From a checkpoint of a small transformer trained on Wikipedia.
Size: 15 layers, width 512, vocabulary 8192, 83.5M parameters.
Architecture: LayerNorm before each block, learned positions, biases, tied embeddings, attention and MLP in parallel.
Training: a variant of SOAP for these matrices, 663M tokens, 5056 steps.
Each number is 128 + 32 x the weight over its row's rms, rounded and kept within 0 to 255. Layers, rows and columns count from 0. Numbers have three digits each. The size before them is the row's rms in percent of the matrix's.

# down: layer 12 MLP down (transposed), 4096x512, rms 0.192, rows 517-569, columns 384-511
# up: layer 12 MLP up, 4096x512, rms 0.183, rows 518-569, columns 384-511
down517 093:152177108121139144104165172107120137116192123152102149165091102138155110096142149156216149139150141136112101095182121113118078096090134111116160167145171141100156095118160109070167138104070117154163136174117173163150170100096114096112203071106113123079160133190125131153140120112122147105175117120106079093105104127149135129112125137170136118141094139170139174143085088023060152177053
up518 105:119172181128126084126143121123092182125137082132070098194126144125152106199095136111147140128127114199109116172089096109140109082136077144121106078134128162084119183085109159106080149086158111203133125116099091156123122165101183084114201222151095148117076125068166128094077120136152130100126151124169065096106197131146108140116147064128118173107195171135152102101171049131154122138105
down518 104:117086150094151133149143122111103140114129139167170177166095136131143183164108098148121173095099089103159135163087087109127134172120105141177163104119145145096092156121156146203085165128110181167160120151029076082185119135145142111196191170153100123105115130120133139138142185133098091089113164114137098133105163119179073105169145152138135185140104184136102103131136180123133129154085
up519 100:125136118152111099122130125065125197162185116091134147144140156118136093139101149166089150152102080179155177145177172119085134111131145120109167111100117131143101114157126149151126107098094113173087114144103099116136181089099154078132160116112117088157085143089092152118144132165086107163161154138053159166162123123130145140146093139151090095101171066123124106141157156137105169137133
down519 103:125077066127123100178134122123147076146168091110103095106140153154114133085121123125138168128175177097146134079124105131138166129184107076128168113149078154090095147151149102159150148131135148087130053120145151097088107146085121111115145130134132058057105096156126164169117114109087195148090149134164065116126036134056131107097194133159150160085104117186147095134163150131160137100049
up520 099:143145175134161115201119158110138177142138127133123089143090104168149115144098086045105091128130087116186122151110090189097124129114133128081139082157130095157125148094165085067030135175183102167068098108189154147054083159165108138142126079150120085145184114129071104135153074145126132158144087165170094150094126139116107137069132092156124071141112154144145126132094123126195096096185
down520 101:115088127181123171057166118117099097046118073157086096146134114076098128153134142155126181086123103129127121118150093081121118115136072110088134134146108149195141134158109083169182114081150200107235113055131187106084103076116120155194153175097140147200149143078086124096113146142131163153154130152172085098147113139135103136072147126162121170108129095121099127101098128114134158167124
up521 099:130182130091069161114087105168128100131140133097136087095126121144061128073137119090126144152135176121131161146158084165145113136110110111090095158137234139155132144084170089102086140166188127102170105126120173164185171137125119089149161069113134144145128137094120132076172144130118104118182207086171129148136123170135091068113137215105115185149078099111159095138127123131117100097148
down521 092:057191145183117185137156113115123052125131145120182164118107157146085112178128144119132201082139136104143127126147125160145149097089137135093132104154119157141111117159126131149165069184104113126173150205053119110180096113102049102138136123131083155086156073126140225138092087086137107114126157120078191090134127136125117149130151084086113149115167100168152126124110154100149127082110
up522 093:141091063126155076206120159136105066136123118123170149090136130081129175137087171097135154077083149110124161133138076131162114125193124084137119068093053118147118131129136160107149122108123106071161097095173128151102147177117127163153141116157107164190130132157102112080161105182066147206074117056101141182150167112155131086132095155074094125183111117171160170089159079094105138160163
down522 098:102159133124096134154164151159168181155105147130191125175152164158124110135143091157159136125065112124127165107117065114062123083130086103160115094153141150164150144121106154141134158118137122082174125140110115159115111111116136130171099135106116136135147090113081141140121140134184165110129081104097201137120095124117140134180150107132175130107099118103150174063183089096064136117162
up523 102:102101096109146093130134080130142155190130101125091084091149148161204102107177068159126169111147096173184161103174097093139111113048146118122155157129194115177155173165170082113086119070135200111136187144162129163085084160135121126193171115098074092133136152110097176150123093101067187127133137120128143090132156058097121132106123161140147123114118158112121117132098133172097129122121
down523 105:163121171104188133150165144093087177129142119118088202143159135173173118118102119130090181169087107134111189115103130167115089084144158130086144133078143125100148084124202164097099118155131060100183123146138139172141112076157128109110140127154092139160061100094082134144159120168122153121125154144129114107097098123165125097164157113143183136155153084104140157181142108149100084120111
up524 093:134095032139108103187158103108142205167081151153142196047137117157133159098098107102143085091064158093167098072163156079114159091148135077094149137173080082138156149149154173131126118153106143133141138118056138100137157119179133105182106149091129096140136178120128166046089139044126100127100149127141099181104123147100104125173111192105136145177091173106117114129115123184093136147135
down524 097:121137150119166108133126080146107160107125134136166121108120154082104128125078087097150152121093094172092073085160182162088176178103117051075103134186120123132140116169137122142113115144150077146124114135000176147146132142106135108119137111117112114044165147111118189175093091155145096133118145192105189116099136118113123097091146099156119148144141129201073149154130178139096185098105
up525 101:102077153164095109127170072153150178205080099144117162183131179089066125136126074111126130127169112170079164145155154116065161092173124140093116173152173111134173147102165122099135094130134132122105125144112176211105132135078159144129131122177105175170116102127082195149172153053066176132142161080154142094124119105121175172135176193116121102185097089081101167170138073156157176054147
down525 105:124130069096103101105135145133137071142083131139168158121156154159105119127130088142147159147095163124141116079109143128160175098100046046172097065149135099151096143119106166101169144142111148080089133099119081067102117145124097090091152137130134108118182102040140133151053144155149094090168099114113150132156147117104130144110094145106103144140162149106134111096121108162098101096171
up526 099:073141155162098121121097152146168130094185119104139105084125133099087133136110140112114159131130109142120063089082174120117148140141167127173180128170088108156103115096149183087114155100220107133104097094056148146192094078109123138162114118157096151115129086126163082154148187114145179123085077129126125110088157168109077138185103191140099089140078135163121182133139131091118170142110
down526 104:119119173071141112146120145120112219111101140133114115164113125146122115121204094127094118151120132153142142185160090151117109076127134101115138139094104132122162065189141126096118089130178161126146085159000135168132147130130150137136124079171132123112111116114097115094140105146124097183118126126107209162139121140137120146113105113131134117144133047111130119131192117150131149124131
up527 100:140150145107102114098106044147130116176050134149152026111137097158127100037103124146057138153081148075133186156125140182149139147054159178112145094080158153157194122116133082125146198098109127155117112131173162151102125128111165111128129121133119066129090114156158106167139109172128137097129081140119139091190145165068082136131104108074101141122051114172188071088159124136098110083131
down527 100:110086093154154125096176125059089099126086099160121208058166097094144124110093134132123064107143079105164142084074120148109118144141163057142064153103133151085138090119177110095088160125148116161069144086080133130132108195137114141148134204108117110171113083153150180106101128155137124049100126096154122090152152180177128124130101144126170162148122106138149105169122157150092136156105
up528 099:151139112095118092138092149148137145126159089095153111135120087140076122125177138142074149207122140113090106168202086123194141084110157167086117090093148124114162096124155032146120104129146162150220073166191098087114122140122160096129107137136119143089099111131107159128092081137133094099137163103170139121122129122133119174124106105142120152110075153101148164114171134127105150088122
down528 096:088063187081178142140101148112132166125169129089148077114101122184137127146102118103101140161091136147148124140090135087100134130175135118167159138133204109149163125105138172156169118118179167112099089132036118124136143098076039148176157116127134134098102064212102093065108143106157163121181165143114157134111139120176145134163124141127116078135074139165110150128085129107097123158098
up529 093:131150123113140114128112177121233156120118118109089107162081143107160086131087106145174120149133141124132129146094132119126109179135112121187129094097173068110146116131119077104072138139125090102105156142111136190131156134167138145141085168153127118150114135120087129085199077179098165117142114096152090114133188178095119162125114129080115138145163155091104152102125127134143118135130
down529 087:208154106106172155114142096116081144161201081078144126192173155123154132116169133171139158154121066170159133153137118132158059094127168105093145120189094141063123167121141125135175138156110108153156143169051148076101103143029120133130116172116136178117088175078151117150111128153132120155116159166139139150115186065138115162162126086150160073091090111170134131156137118124138147079148
up530 094:172059080167131114137164133079170160112145138166131164157166099129119168128073081143143110111154130079110148082074103122177152184147136130115144158026105139172109082176151139083080101112149102161115109141164158108135152112172114153164075133093181150178155168175190124133101177150132079134145112075121082188167121048131128074141150128095081122170148157139106122189087153128179090132061
down530 095:055178161114137130080076135191155100148134151184119090149131133134170130139155129143133143135093140122110155133127203126200089099125075136150140169090109167163154119094091070192123120113088154171090136128098157168149160072193138064139084083174122128096144044068113086120066111130148140112134165133132079208139140132108158103091128125136178128135160173109149181165115200118057073141120
up531 135:187109071204123145119135115094115120085087169103152130121073121161175075109158095097173125151093127109155109131068155146071153102116089113152109127124141112103133125106147151110117067130116123160142028132109184113153138122132123186122120119111156099156091119135144115126108162082159056215139104119139113082087104096096121128099162143113136141150136139083109162173146148110119130140145
down531 083:130132096121180129135067168176111147135118141100126118140164181124164102129141077129112147117149170135105149095122153143085149150177122141103143174160144128064149086164172148121143099089104134187154124122016102170101153122180065201138126093159140157184120143069204139083091170142098098145140184122117131122109086117094164155141127127163161107149137182159093111093190114186124185093135
up532 099:120170109169157179125130175120179195086125109131151209118023091111093149184198172091127114117165153135097122134165143163124100163132126128087108146149108114111142158105131112093080142091147120117167103178106207107148143109062090152049191118162106084134125102061123093147076122147121139154139039086159049163134167121172123143110149157118166080075134110142122131172185101111150112120119
down532 103:179131149143093129141126082122129151112103146112101109103110141170171211133127106118147170034134094144147209192132094116126143182107119079100166089139172075119136121131114163087105085113117081098141143155161164056164100121097119133145112193091151146110184132092201137120186138140145158124185093183120131037149169170172110093074098088132144163138110190106157078073144084149106167171153
up533 103:119143072097158083110094102176118117070125101121039067183171123138101110142130111144132073123110131143127147110145144130165106186121083140049075087189130095122155168105092060079162092117133180156084131079134068079152097177145183113137138208153068134127170099136116169140079153128110128129086196149168147166111126119102084149156136081081084136097126126140165155153124148087120123126097
down533 104:147195105119127169143104118107045170195118143154084100119112133120160196114137117135154078110165126098163097139208166118124156121077094144110176120071148116132156133130124142168136062107164142098114156142080126172163141131155140105155136163183132069091125095123078125138135095108158168194123120165097142144109125061161164141105147136126102204148125121191075149089128176061116118160151
up534 095:148110112155146157088094095138058102135168154158123107134154140105130120186140157103113101131107099108124169163149154115172134123110145074131077094104156143130152083105146106084157053174159094198185211142160130156145144074131126152135189156129201120134161117159071149104098074101123123130158118165139172142154115070147165142087171136152223190093057141118118128119151151176127126134140
down534 102:148156106107095161116122111201156137112140059122123154072094152129100164204139125092129177084129086111093123154042113150151079119135089134131098147148136080119114112124086114162097125187154106194139069146231156151186113105126160141145105191131183139092096171115089135103099149153173165124172102169155116230102108077110159120116119091107121125179121130109138112167070176140146103097099
up535 096:063120082137039114204057063110177137199146102090133133202109162132136132159080098129104114156180173110129084030186099124157114127097123099099172106152088186106120115156121142093102082097112126056102174141161147153140142087092130189149143147110154134149161151166160055123109048118089175210131100106159085120063145151141114148162053099119132129127039089142092124147124096092115146211167
down535 095:108138147044105124101191185170107118095100136124104156113116124127106153092155063127084163116115157116121160063148141146123140101040118148087066175139131087117103157110108122172128182134125094122067092165184126118123137110093144135154092110114190133163109110129148115074161199138152143083081116156108110128174198084098087161115098137069123101150133132101131119157141193122104140129128
up536 095:113160147119134160097114135165140163142141145157159125122094091099106121164129159182121105127152176088109152185109131110103160092093105144101134140133134136103198108044139132107107154152143088118171138177120143138153119091162108030125127026132113132120182131113136153137126125146160145187133159146135189102153148160124096104101128115088210142077107184121139144102071103180146112149031
down536 097:099138153121139161141112134148054150140046161118130107108079086145095123134165116124123099149184107177096149107151082073175194113100071146133127134116132139107106088074079103136144167114118122154166129119173138072145135158075171126182159110158081120149103091133156173189094126137110094153129127117104153130120200186123122092137181131070112127144154141146154145154124154110123147124124
up537 105:088094121157174131142073117155129071089107120133150121080140091090118107116107051115113101105140141097197141162173149122123104114085121118076150174153097141172095150151194130069119164173218161177117121129123116137150128122127155121116107144061129093100159107136100104183111128125146109173139099133129121184139168117127115119162129171110136175092126135149141200134085140138136081078156
down537 097:102126087138067145127157089091173093137147144136164165168118093127140066078135159114117185184080116128109140125164172114118157201115099166088146148181068175133172125109175174119164167095142221171173137118154105108108116145143156153124148144116152126131146051178114162125177107146137072111120153136118113125139128081118159105108162154083153137168137140148160157114171108150103126131119
up538 103:123142136194120128127128134136059114121108164130100084136127085169148131126094188104110179113123171122077151177127066141111145188138184125118116139136120093080066117116092116133079075158121130103038150122128192109065083106074145093101091129161130114162110118123146133078106096121164107089106152111157169138179177118123082129101133090047125097111147136194132140124183166122201093121110
down538 103:138124118169165052095124220116125174142178166104139116073116118091112091114140191140151136109142119187134160121126135128177132200099198158125134140215091095101144159097118122160151149159124130169163204103180124084125155164173136034146123133157121151051168161139143184136131119097153157136064133120105099133142119145156124137119143095139124138085174107135085146115152104083151110127091
up539 104:139131106151112096092141082077136182081117192123129120194145192083138140132111127132102073138151169108141129076126103165134121150182089104124160099158160159167117170153112120098146159133119125135137096152158176152134122166155126096098140155091093110112099069157100094098200118151188186127114123156080141161150176149098131115143097121148111184150145161122173150107136117110128114129099
down539 103:163103144139158084082140147113164107130161117091124068162133102210109140084112128125077101088151163119153128147138137147165210120171096123033131096111140108118114104148126089140114173117148124101117182185088136121097183117180148125116166101137150085103140123105097192092128130141156114150154149162125118151103127166129120119099085098106144180117129087149129148156106132129107149136114
up540 093:111151108145110194216081114094117113155145127112074092171175180162121126093146141132113167186176114080126121138107092193097128147096103172123081135118113116103136114151124128149103208131138095105177131149146135156151133140074107129132111077108142118065103172183126106073155140203037149178141147158148128164146143081137175136188167106091114125098154183090187135118124131193147138145168
down540 094:158111160109127173061164167156077166108142112100117203079123099124129107144118138143123117105183139134131136098159113130148134190105095114129095150130136066101119171199118152147146198092151155117130108121144114176183109126112100105178118089066154134128131144112196139139149110083109174125122142118066132028118135165146159103124094126163112142148162064104127113215126095074171196153118
up541 099:136115113146099117118082094142071143163092123121140182089169136072079124146134159101103095133195115112152152160064118124074141130150116132053164132128127132143121155145133229152139128099103156123112116116157097116075124120128129126091115145068089161166149163094131116119122092133155139139152211149154156130195168116098106171119153137138143157182116114142059130140143130109048146167103
down541 099:121090159145140151094135150065186116148104148115121087102178154152181100105134101168180133122125151147117102098121206124106119052170193117187068163167154181110105115118152061112141093132156131100188138080204111084183071144123082076135120096115088100104155125141149129086113155124143112131136076142154106105124154142115102128112163126119117087129119141128153153133139101112122119192172
up542 109:165168135109103165108166126100088117090102144112127139139147159145151170179078125115134143125124058085121125109163120080171109137132089129155106197164184103163128173173160135132093171122127105141046145163103221116095158111131077109072162103133126141109123117150086075135165077141154137094102143133178090114127115157112144120115144160142090141084052182130122151156102142095136131145135
down542 097:106160167140127155119095126073090092143172079130089122126106131127136124082093159101111075131147139137128077077253148087137133215133129081133103179124173100115095159155148192134108086074161095169108097114040147189109117101041154126060108117117164138115033163110111086086135100122106070114110170122100161091140147135091064120065174113167123119121166147117096141175147136086136078133133
up543 097:154164148181095114099158059170192153141154138101098151107101170111097138118097073112137074138127117130119152114152142087147083121118170103179059104059162091076137114091083111124094140178088098211122136126166102187147116087081121106089095124085071096159130107148132074183107136142173138128131117179118164133148120144149141105146150148143147198145145141091155127188119138102160174149154
down543 095:084035098084118131110150156102082138135142085159108114085189102164149079153159162137160133139180126081142107072108127197088097149172150141113136139149082103080105119122165143163148145124116163119194122128053100122119159145128142168176138138154134167165160187128104181068165197101031130145091131149189096134139112143071158176132155105091118084101152110148105129110166142118167125137084
up544 109:104128081184140139156125035139139096053000084112149069168144162104125134106089142115160183106152142181132127156141099110146135094148145161179072092108119132118149114147126175178113157153133054058131151156059129159120194151138103119172091127167173151132143211126144143137083174128173130067105172124101204161131112099174153140119129107128167115110157073148094192085081123193184146172152
down544 109:129121124137127142097118161131119121089146097153176087073107057116155142140141098088135177149086081094139118179192129106115170104113140173172155135096115169131135107207119058126156111080147121078109113151118103090083122119181107109146161117129114122068124116108088129121134141148148153142129172140080193128073103112101137128213090108161107157134088107132133096070174144141157099184171
up545 109:127123122121114107124122146114112069133130179139120139149112136085092111146097123135107159105133173110129116149171144150165053142077144187098061214101117137165119148124157119076138121144152169108141123136156154122107087088118112114110107184074162098050104154097188142145083083123149165143086138120200146217091094119099142124112116139122176091184116120136061114183137148143147191097149
down545 110:095077146087118122115135163131135075093132125136134156115102126130112145096118117118175125089075159070105152119170155148194146125135206172136111137191110142100127163083225152155103132083064158128143165079149121113154114117172182161189156136101181105120164135160151146143078140134085150145160172133137134124129111206123116160117133101120169097184074159063130124101126095107146132157142
up546 105:144144145106181070109158097135150109148092147132123128099163092131130164168099100126065103113044079192139135152180169122135137083111077147193140131121161105100088165123103126140060191097173169098123155114153177125091203115122177147114100179174153159137161074158139122063140104164070144199156095110174095134122098171176074132129136159080108056164142210147163125096176116124153096085080
down546 113:094134140138113112099179131149102163113162155165141140107090144110138140125152104151122124118131138162100142172080125119151066105117127134143117189124136126129075164133136078116212125067100084126082115118202114145148218110191133148120157094088118108113110184185168150125109129180139163084097088135095120122137118110129115099093183097145041137152172135066149083154158089204111201121119
up547 090:141148046104129132109106131100107117102106177094124163173123117053138131140057127134091162118089113126072173097174159157144106171159136083110157151100120138136138150159150140090138114074139108132131037113100119178113074134142138159105080145175111068145229094125136117126088114144132155060078106110150125117118115121125117108159171117116180117168132142084106112112157143060118123070108
down547 089:177102115153118082106077110133147105155130106126155060156155165107153117146177125158148136149112161150168147130126158120131123117100249138119166160137111095095184183137105092131049163121145124174168104152143141094155126109085052091246133133090156135095173138140132120084091175117142129125042063166206141115165092137175130118140132109107135086127088105138171113172126149211164059124114
up548 104:128145176143148124096158088101093159146131154172120094116073122158119165093121171099129141151125146116105098131173194131185126126112138119089103123080151171144132124144107111111086103142073151185124099177121156148092096146106167181146112135167205112094112175131139126066157166105084126162102130158114103082136114133143069148154203136194154142084129102169165131075140173167166141193064
down548 104:089152144166157152135152153089195117154109075171099115091110073179147173134157097141057161133119164105096159062136149108045189154073169125127114084134123102114095137122061120126088169185171126181098177097076082154057146100163084164144089120187130119071154087123144179077115157096163134153126134092081175165145090086137114150157118131140158146131108116106109189154125179165118182126117
up549 101:084132137142128106138133176155122097109165129118110134153119095124070123092047110121090147197133207181145160169121130100166099108153118156070088168124071072094087161139040105151152092102143151082089117107146094118224114091113074148116167145126190099158154114100142157111105119147121153135139169117121068099238111120104137151149123146116137170105066157135137120109133154146132104130126
down549 100:091123129133115084131121091085128097114159148139061187130122094092132076138158147179143161162059095191092167070111121087114100153089097155035192182170105116212089119155134041145157174142133101058152169131084112155136158123145162158118142138159128096163110157160122120103115118120127128139176079142125126145115114096187099088121117113141149126044109075124100151077145111114197118142124
up550 100:115130133149131086145151127160097135109121147129135157139126055228169160095142096129122108128167187160116038119145155160121138127066140146115068106184138098131123106044167116117118152143119100108146180116102164139142096134143131176094114109146073133129146143128107141098104067090134114148115150105166135165133080139157157156147099122140028087149145096096157153128125118148138140145123
down550 110:130061042129125110092115120188122170124182159153129138099119118164115091166156091149111152117132113124094166134070087097162163189135116107168093118065102141148154092125155091099185132120132135129114184134160097158118118100087176135155149128161137098109099055172052161109157072105137062103114102099110141163164158059154102107173132121118138126109140128125127067113161105097132125105131
up551 101:111154097146134164089204112111124159124162115116148105161078170123169112095157085099110167128088138145192163103037194119141113128130092164135164103096165180143117123154152090095114112138119095139143123087139100130135103160123153122120096144078115106149093124129178133087062095144143107155166162122125118086100089164103124188181129075204117191161081139099140078140158134133169136179107
down551 096:126083127174135137122095143167113095126084054136156136128094141129100107121164149182102108125159122140133136109152124204140082078108120108196111123136062148121103118114117039097095188134102111158136135144109180184058156178113093105120101216159095117111171191104123093162136185179170102089108163091140070124193138087139104149163153072078113111116119117114118134095140111136088126061117
up552 102:128133111139162106122161124129148171149147154090036160078118124139118095096166106127106108073100082121095088195114154196167128147132081135163196115084088117071141171173130117100147091167148126093096161118126080060120131179165073089169111136132137149128108177111144149126215119135088217177173159164103156127101139152117142039080119144145060190190152139090155099162089148135066101129089
down552 111:134153181065123172171142121112133171127131143153163144113096177129140118170135106109148114168088086127078141185095170141191116208091122155138171140121115122104183066132206151136133177156134146150135117121120122097157144186113113108140097103132182195111102119099201101117147113091170099109151119075078137122195138127091172162111099171087113152129146157151109119177144077122159105097124
up553 103:120145113084068070134138175131141095092140114161139120213161093159126140140101107158171103103077142143147127178136118098134128136170226095150091087087154095083099162158163113115121162133058122135186056130112107178154068128184150182097157132158107115144175189133062102099117059138072160150180129167176118072134186183113144075107107092148169072131108120110107074164139138111157111135141
down553 105:168134144084122145090097146160115167074134054145151130078151104116107204129083143146100135137108167111129118157118118112156118110123157137102130124101111046151140133121136113079092127093109124135119133129160081093091128136086146119147094133122139110125148137079107074104128172113164087181131160119084111143122140150083170129155070127056175152140164082151186145130111171129134186064092
up554 103:135146168146108110174147110065188145118089154086129123189162103072194158145150116044124103147099111123140115161118143134165108114157144166107082064123061095089156126099158108175166149157085115141135123087135122150127117138124161143137122150107178125178084182091149187126116098115098114130114127161168098064142144148150162086097134097115188115077125108108108136127095123146131119123175
down554 103:206131157119132091097104127095099173064115124113102133171130168107165141102174136184140175148166122100193123140131128109148151167116154139141122074132123115119096152172121104090113104110126066101101142078146151110114090117134117124168124109080096057103109147136172156144079086097142157142103123138150167139101105206102108096103121179198165099120110138100085153141117075152184163103147
up555 093:136138077089167125108134085147136073149161097127082144169048154071137107172125142122154124141101075131186129162145149089203175119116077143159139094108107107160138156077075086168098122096152145183180141190180136166137113154123042152121152113138119110085123079156134126129128104114100067171124092131116175132077122133137085125151114152105108127091110077122075185126115174128157145109066
down555 093:101161191176066172076164118212093130064106166157162121144171081139098124058160104150119101088136166081134156209131142114107128128199136093128118087167107097063135084118137139161115150106137169040150140105047111115128102094102138136089141120138094147119120140103105141081111141084141143107130055147136108110090155026122107113081098102092116149113141152150155113124151136171122119087129
up556 093:123118110117159141133154164121136063174068107120123123154176104156073093110131120156177121130148112106105149077123156064146138094108089167130176108015094133132149097110075129151149141124028137136157061085115182124137164085157154123170155179114094109133113107176123159122092124113152103105183097144178149145104164103205105151131113146130083178125106088138113119116183124071124116069181
down556 101:140154069131136190183117131134123109110106159157158099138097085187098098093066099131125126079100152147180119133172149092095187134115115155213107118118102117144162121148150127144150146122106091178158112113142134124117098159122172140142112127147150127117184142109105165127107130151140114124141056112165102134079107199156150125104172075147124174116131170097142073159064142093142099154116
up557 094:119150108138145106134127127159125165166148170124111154208076161147099148089119189125121129131122123133069136188083168095099111116076059144073195129151152143120136073111175134138111142165104126120086110150120167143164169195060154149120109171145121123116124064074117133161097085157089112105144145134127113117169184106123140070139166160158099165122102189142109104172172120129150123083172
down557 095:178196119155088158084130142079138107168061073127154068094084124099180151159164133104117176180095145127132091152101106141153128143180133133143131132051127093076124177167120080129170170092114167144189141160109146139135140144164141216126077155096173086115121073118137106132116137198139129185115119118183119122119117118104063139135085112112148153146121141108108171140135131117146158199181
up558 131:078121070067108160123074130137114159175133144147156155093163126068132107125135076132162117155155086098096125159137128110137120151154112198177067151185117127070105124172192105097109093133071147098096119145050160138124134156179181165171144149159128079144103146079122142155149160158114119129121096091150083181133098102114154101124180166204167129087110144172113150139157146093205136164180
down558 093:103120185035097078150202135124115119107164171127111127044190093145134194083087114107179119155130124103137134166129135173131082098168108130113089164175172112139116133139128077108091187096135169096127086091069121087113131109077117138123128199096089098108113149107125123198151129097177171094111128094114110150153181154102138152126096139093115124087149130105120163143122168148147125170120
up559 099:110119211161178139112115159112180191075116173110093182122111158133125112142065132118144093173106077083088127110115152079199111096125163137209114164139139101147184137101132063090083164102111147121119131132117171122173125132165105177144165141091122173125139131109146146126126084151122090097131149143108120130130126147142142148121204146154132120150152122128110116126138130114096157193109
down559 102:120135140074096086120106170150118150086086185219157146137098110100149087148182161134159172097111056075119188185146142103054113121116080120161124159085112118154150138180107120138147117166156113140191129152104124147080092079131068121116106117080146126123140118188105113123100090149120153149107087168153087173110099118141133124162122112099167131191076170085145126127144067146150090118079
up560 102:136101149124093104101083134089141190081148149129092092143174131108173109139127179162114102142147144117054095118160159120140108183068136088151095167146170214100133139135097142112123119159129173151131129120137124174141107087114159160161105139140103123113146189106186125181150129133067103120071113204114155111136177111100146116127148160193158137121144146101161196114130132129095112060109
down560 101:124193115101113058126160131146114109102119137113117077136100147103138132138072160112135137127157144128172109114122147155117146131116145116152129105127118132084166112237174150179125073087125104080062144149182092175171124159121152160148174141138108158126122137084134121085174141155069168117131100121106161131145075130142078080130132118142203159109159092074140056101075118156206130141129
up561 102:122100105123141096147063038086119091079150135094160149150130085117100130189161179097074092156149105149107095181096151151093066124089131137069150065167149116138076151119077142084082147129080146074100092193183159122105168149120132120085104148130110180156103134114149137174174094106130107142153102145124131120107120114159118174103099165154138168182121129116111145097107100151135094197113
down561 108:110076141140102187132071160077153146130120161114113105100138108154141155129142125182178043104175095157130168121158152147152112108112102108126152130086102132090136121107137099170130123096127157090110108160126165114148114114153152104093152172123061079116109185079091133104133077202104115066124110151189187146109072150136166179137170077100152176143079120210055196111107076106179089175057
up562 098:104099158148136097129161131143121157098106157139083087075090141148095121102057169130120116130092142164126200097101122118120152132145153132122103090182147160102137140111104112095099175167134112096142084101135158088136132098120100132167120097115117111062145089147106140140122126148045131128149110090140167183093082139107146171163136172074080106106115126123126099155086104090185114154136
down562 098:185106162145126121130190119140152107151125091113109115133117134150126190123137192193158114054169170120128103138083131150118143173129191143170120120143112191147052170134129102165163127151124127125185127131093115123086065137164114111143126113133160115112150154117125140095109122136152097169118177087160126137101189178096068168108136087122179119147101140076140166111115083071218133148123
up563 101:135113084149126119120113131182172133082095169156160123105117155158117090174115083178135121087153134111112133166147136095125145162147183055172189116060116114149113147058127116124191149098143161151149163123150079070153176197157141095126172138151148146153207112128182147100076127194139132104127095181136095110145128080092125130102179149111131180095067141155158126107119108090156096174137
down563 100:095128156086115140181136143193159055127077117161148119140124117091126211043134171175088086112085156107148065123106102156101103092176129112128149130120086151102117139152112113160120121104175094127138126154113139113147072118170219131137105137148119215073093111104128139148093117114130176055151124113155120121153104192115174150139129132159098046168108138076153136148162113121140149184095
up564 093:155074125107173097168147101139162123091151112127140160108103123116104149130072118158101131113141097068147142159116136092155103099131086083143076135109167121134153158112165171118115123058150141141133121127188147129144167190089117167175155068144203159169101127089117133123133130103199093118140150115085148120090130139151102124173176158145198121158118117169111080125179151122115157081111
down564 099:153131122103145140157141123115140061112081128107137120119149099154101130138133181117141171136150153120107059130085159089106164093111183139140141124088117103130144110152119120123133146108120121132119143166109110172112077175194055143116140076084166121105149140162118143154124153153075163149069132145067189139116109108130102112151095150128077141120161184093160155176146245186106103095107
up565 104:173118087126196152128125124079120152126093152108116106157108155164086135105084114155101141191119096138111120131150120134122148157130135095069106134216170125121128152186132090103115156084171158154130134106125037159076117123129097052103157136128121207115127139070064130149195148096122116133051146128085132088111090157077118069144121138124145124107074108147181158151130113124111074158137
down565 106:116154111149124088121083142132146136082147114181166174086134172153134119081118110164038139135186181139123121155115131173095148137155133044115127179132122109140118115137152097107169107130103141134123085138131132107129117102109108133133132084121162157197149057148133142129138141164080135132134108141059114111102056136186142190130071105184164146107128152148060133055128158084131183105138
up566 098:146125119142160105160098109140143142183142118128092111053161105118150127114136122154151103131110118116169200143088145079121147121116135136064108127127144138071144084137204193150121082124145081126156167140153101097171099146175141092096124156150147140082140160176123147152121121134202123124137179097155142087137197173110095113128124126091111159125126112158141102155110102150136139121143
down566 102:130126084096088107186104102088069140150106131122097146145078104167172088117081157159114116121170121136156137121151106121094136100082140142118146104124115138083083104108094119084129142169149146144173113168125141113134132105124111159187151140121118149146119134057125139081089052088099110136170157082167127119124064147157150126142112130178170102162134123167152174115129113136117167131106
up567 100:112125178119112081105144118094157187174104126131096067146102107120148143086135109146144068079158085157122130176087158155125121141106085081047130091105086139187090145109116130116066113114157107122068133156155120116129189148098137148152167167174171130178144157149066162138102146200124118118114174127062103082131140081206147112168096088179148132107118132104154141147107135147173117150159
down567 103:145117094100090124126113153140209126111103126119144157123109110052105067161135092112123096182178124109104089145095149116113090119127170134144080125088120146098145136195130145092094110161145133110120046113104142114159134081161174086143139114120179120111117135104091092061113041151133125094160183151155170064123110093180189136142066095121065097174120140107120182168105058177146175127151
up568 096:125150166116127200165114130094204126141154136131191146152145144120162155135120150139095081169103132115078141148175198132103089100141130110113122047155125110181095082165155094127119095101126119112126124119101175170201117119143149143116134103090186156169101138111133137119125124159094114181108102154108127118080105110180133112176115079136164151133093132113075080102154129168105038166153
down568 092:146145077143157108081185171195097145186113158091145100114100111102137130156163210201124113107091137093135096150113153135185116148108128086173140135125111154129180174119179152101202164117104074150135167137139085145122091109165155089098143095096124127095113084138207082111109123106078172096170094184154145076152147178125119166143155160092141131147081125116122212147127099146147090123135
up569 096:081111111079158119118170119137087146163084086146145126129106169136181156129094126187107061130131110141176091071146077125136115117050151112119115176138144097101113121173133071142106114099099108120156125180130135144144088106161189135168073174131143120128077073109104101117128136133198118148139181176177131192139144122146157145171120196113150110184123079063082113129118156129072102102152
down569 097:100111118160140143108071122116168135111152135100177102131087178177107144130156153075112126142165146181094115081105121110071150148144129126137079125139116164132106188110109061141073149136152158112159137105147066146153136142111132113156130157115169146197114130127122119171143148174112091216077093127107121110101087101119105137174170146104134151101131179134125142156084150100126142107135